config = dict(
    n_layer=9,
    d_model=128,
    n_head=8,
    n_kv_head=8,
    head_dim=32,
    d_mlp=192,
    vocab_size=551,
    activation='geglu',
    norm='rmsnorm',
    norm_place='pre',
    norm_eps=1e-05,
    positions='learned+rope',
    rope_base=10000.0,
    rope_fraction=1.0,
    qk_norm=False,
    attn_scale=0.177,
    bias='none',
    tie_embeddings=True,
    parallel_block=True,
    init='uniform',
    init_std_qkv=0.0602,
    init_std_o=0.01,
    init_std_up=0.0602,
    init_std_down=0.0116,
    optimizer='muon_variant',
    lr=0.00405,
    lr_mult_up=0.649,
    lr_mult_down=2.0,
    beta1=0.9,
    lr_head=0.00549,
    grad_clip=2.0,
    warmup_steps=200,
    schedule='cos',
    final_lr_fraction=0.1,
    batch_tokens=8192,
    seq_len=1024,
    doc_mask=True,
    z_loss=0.0001,
    train_tokens=112700000,
    steps=13758,
    dataset='wikipedia_en',
)
Each number is 128 + 24 x the weight over its row's rms, rounded and kept within 0 to 255. Layers, rows and columns count from 0. Numbers have three digits each. The size before them is the row's rms in percent of the matrix's.

# layer 3 attention value, 256x128, rms 0.178, rows 94-95, columns 0-127
103:100121142157087081109079112116117102120151123163133117136098131094112106153133121127116146124097130134115111121140120104140124130107181112165140100123178137142103112086163122130080117157139113162157124092153145108093097153141181152157165154163129110097104125151139136137105147133120114112157082130126130171113129161110106103139135126073152151143122121108133118195158103134108154110131
110:117140109133159075096097143138121170077094117157148085144093099125086131119102119129149107133092158143149153158158095116143116115134125113125139110188099130106122110155151107153135148154148164108095156164145135130153098149173188118129172100122117142089089178180140131115102145125118123130135095158139121131136143138101116151162128112141141109105118123134116153113098124125132118101142
# layer 3 attention output (transposed), 256x128, rms 0.156, rows 94-95, columns 0-127
109:105118133103111179144161100132128168139151153144162094115152151113133124121147119095148113137127158128096132166122112170095122135127056131119126142069111133064145133136126143117141113105110157146098112147113162122113119136119133132132094118101150133108142123127123111117157129142132119174073082137187134103081074128135137157106151145155124163115136105085125155096108132118148137109156
104:111152136071146175117104119138138182141159133114132140080149103118129111135168148131123113162136125106120106147100111155144168120079113106133101122097133125131139125143104108144125125090126106082092112135101135081127125111065083136147161111111153145153133111132094121144153114111136126099124157097113106166076126166142145131114118147149127204138149104109152150137148123107125126110095
# layer 3 attention query, 256x128, rms 0.157, rows 96-104, columns 0-127
072:131136122151150115096116142155143177129115137145153130154109107111166123117148114115174129102135108075096129113077117139115103090134175094117175122097104177075101109105111143133145101136089132117133122114141077109116111147144115178092104087134126148117139110115125070096129156121126127163120068133096122159088124109132152114141121152118147106107105127125149138153138102128154146133117
096:139134124119147142104156135112106134132122101125138103120101125098110152111125097128123152156127146146142066149154112120124124135099141112108143167120168109168128109119078084120139165098131141150171119114146120137151139105131139029116152167141139134112164087122073116161139131143113164115150160194134148090151118128143111108134126092106105120101123128110143112118131156132128108143083
088:113121145093107144141144126106122132145132094104125144136133144118123106149147143139116130168100119165174133186166082135112137159143094099184103175131109133122170141125101128087103135106129130157125102132140139136116155126110161105096146174122164100108155101139114157197119086129147124161140148123118162095114140144140107137097119107140106141074145110106109096086114137166140143121116
086:129139085140106116123139139121104146152116139087120137125122126140148113140146160108106087076131136156121170114111123140141094116162114139103149065133124123117105149147180133117112087171116161142079133123143153081122093130114120151082114096118123128123152150143180142104112099136137111121117111071143118159108121158090152147133173159143149178156127139148134172137111143090117145104131
090:178125113118074121153129131112152101088116121124169104132076147142087185104083076113109145150125118145127096148110127115112140157072117134123116120126114136156133132164136149115110134098087158133139139128119112134150146126137121088150138119124141153126159121144084148135154168135112161088109138151150150134181140093132152155152157115163106158124119105094144128124109153128134078172132
083:121149141132115131120093134174087110125106108114114154162148190135110090167112171154121081154144111128148176144154092115154103106138131118095109138104141064094122107132117110141121133151107157110142127109129119132098122113126173141127110107099177121107092138145175129109139106135143131114112105144100139113107124127123124081117094162152142115165153148134142126083125173147136149074117
081:133125129100129119150125133117137152167112120127137132117106107112113089184139115175161130103113111162093146152152122103158125137178127109157120127095099182115162131136123157083123129147162121156154105129117085152143114115144178153087106108153151097122121139165157112148103124165140122154150104137126152081097113173120123098118122151117102079127106130105154112084160146145123127093101
081:139142101162147092127130149149097123141114112102119162142118120097129094154171182138155104125102151112110185072096116160152131094145135125143121127137145165096135156147110133106113109135148113113117112095117142140099155103151141205111110134130126126084094122161160140152137099138183100141135089106140126129110089139153074141117103153103149083135112130148110122111116105127139140127120
084:094138119144151123102107126112118149167126143102121111116148101121161157144152115117127126139131146132146108153111146102149137154130101123161109163114150110094166116154097128123073108111183117108130136082161137101152123154128157118098130147148150106087106089120166105180110107171155080133102165107133118113071087108138099127135146143095140160133151134121112100106114154175122165122108
# layer 3 attention key, 256x128, rms 0.162, rows 96-104, columns 0-127
089:086115148130097123126121151140135101111141129127118144138194123129118110086158170151130125113117175148123160087121119154145088165129129177106103102139084133125131164135144155088108115118130133114109170135101137110140104105132145164087098133145132115112113156154144118128131119115142110133170087110175112177096161094126137151129122210100140143095148105142132144130138144096130124104123
085:111151120144118159141114130141113117137158121122098128129077151142127107179130135126120075103142098095113140157128143126138172101163086099129198124110171146067114126126146114145147147128103102137125105156158137147138136167157157103155095121153133081091133129115126141148097129115157139118145136090124121096140140179130133141108126138134153113118107126115184103113161133168120148186117
100:149120116131154119099136141115078125105118115144151119117103110168087141142104097156110138173142149157144120127122084131174156117094144088151114118137153168089149122116139118155122134105162101101149136110142145099142126160115108095129164130131072163138114115095128119127113134139126165105112107178100112066149104147162141087124149105111097155148152117125087129109119145132120143095183
081:115118159128128107131118164144117132093152097102151126152171098114119156160138141103136151164112177140124167094126168141113112160122156144116122201158104143121150123147101142115147097107137093105094137127118137162116118147137103161149158146091151122150172116136122143157154122103116120173106088126148089092092137115149151122117106110114101118108081112160128164159089102135155105116118
100:125134142121135099124149122163103172166136127133132134115106099107158144137095080124113118144126150095126091118156117118128132100118115139118155132143161166111167149144113124114147109142100098168097112113126140115110122134156096107138135180135135133171166122123123123152097126096134107100108186105155137118201157143152119139183170069150137137114086136143152104146151133138127135172094
070:155086106132127117103067117158114142116088157125153172138140130154107112114130146133118139125145148189123110139112120125087164116130141120089119140104119159126126106105156102132106109191108145102120119113132095121136101143111147106149115106124105149152114118119130140121160144114087140136121090155149172107154128137147100131153124089146086143125119137149073111132138198109138066109166
078:171119127133138098140091152135152170129122110123187124122168101172097107165124104174159140162136095136128157145127150170101121158107094114125143108150148152140136131097153120101139132125134178113140115140129115139128122139124129114119133112132083136082101147123148119129152140147112169114133116161096091093133170110143120131090107155123078184167125101140084101107149124124114103086122
076:127113102127104145143130143114161104115139173113089114170161147134158121120126125170151134166108158141153167147120148139128128144157142146169119112123102156109087108083188149072107128121148148106120157134136123166142123152104170124151087132125073143138086098161130146133123130138115132150101106162167144158106135143104154118094068142105139131118134149128104143103105166118130120092133
073:117118135155189152110102101156162128145109104128107110167163103152123170154116131154140148137119151159145129138124099083123149148138101128157101133135126147067152130166118093137123117128148130117131130129110141095136164161104168093134136135086066130126142099121121107132111135140096142120124161124100087127101149135114078089108129164088134145142119123185157102114130104104111162088137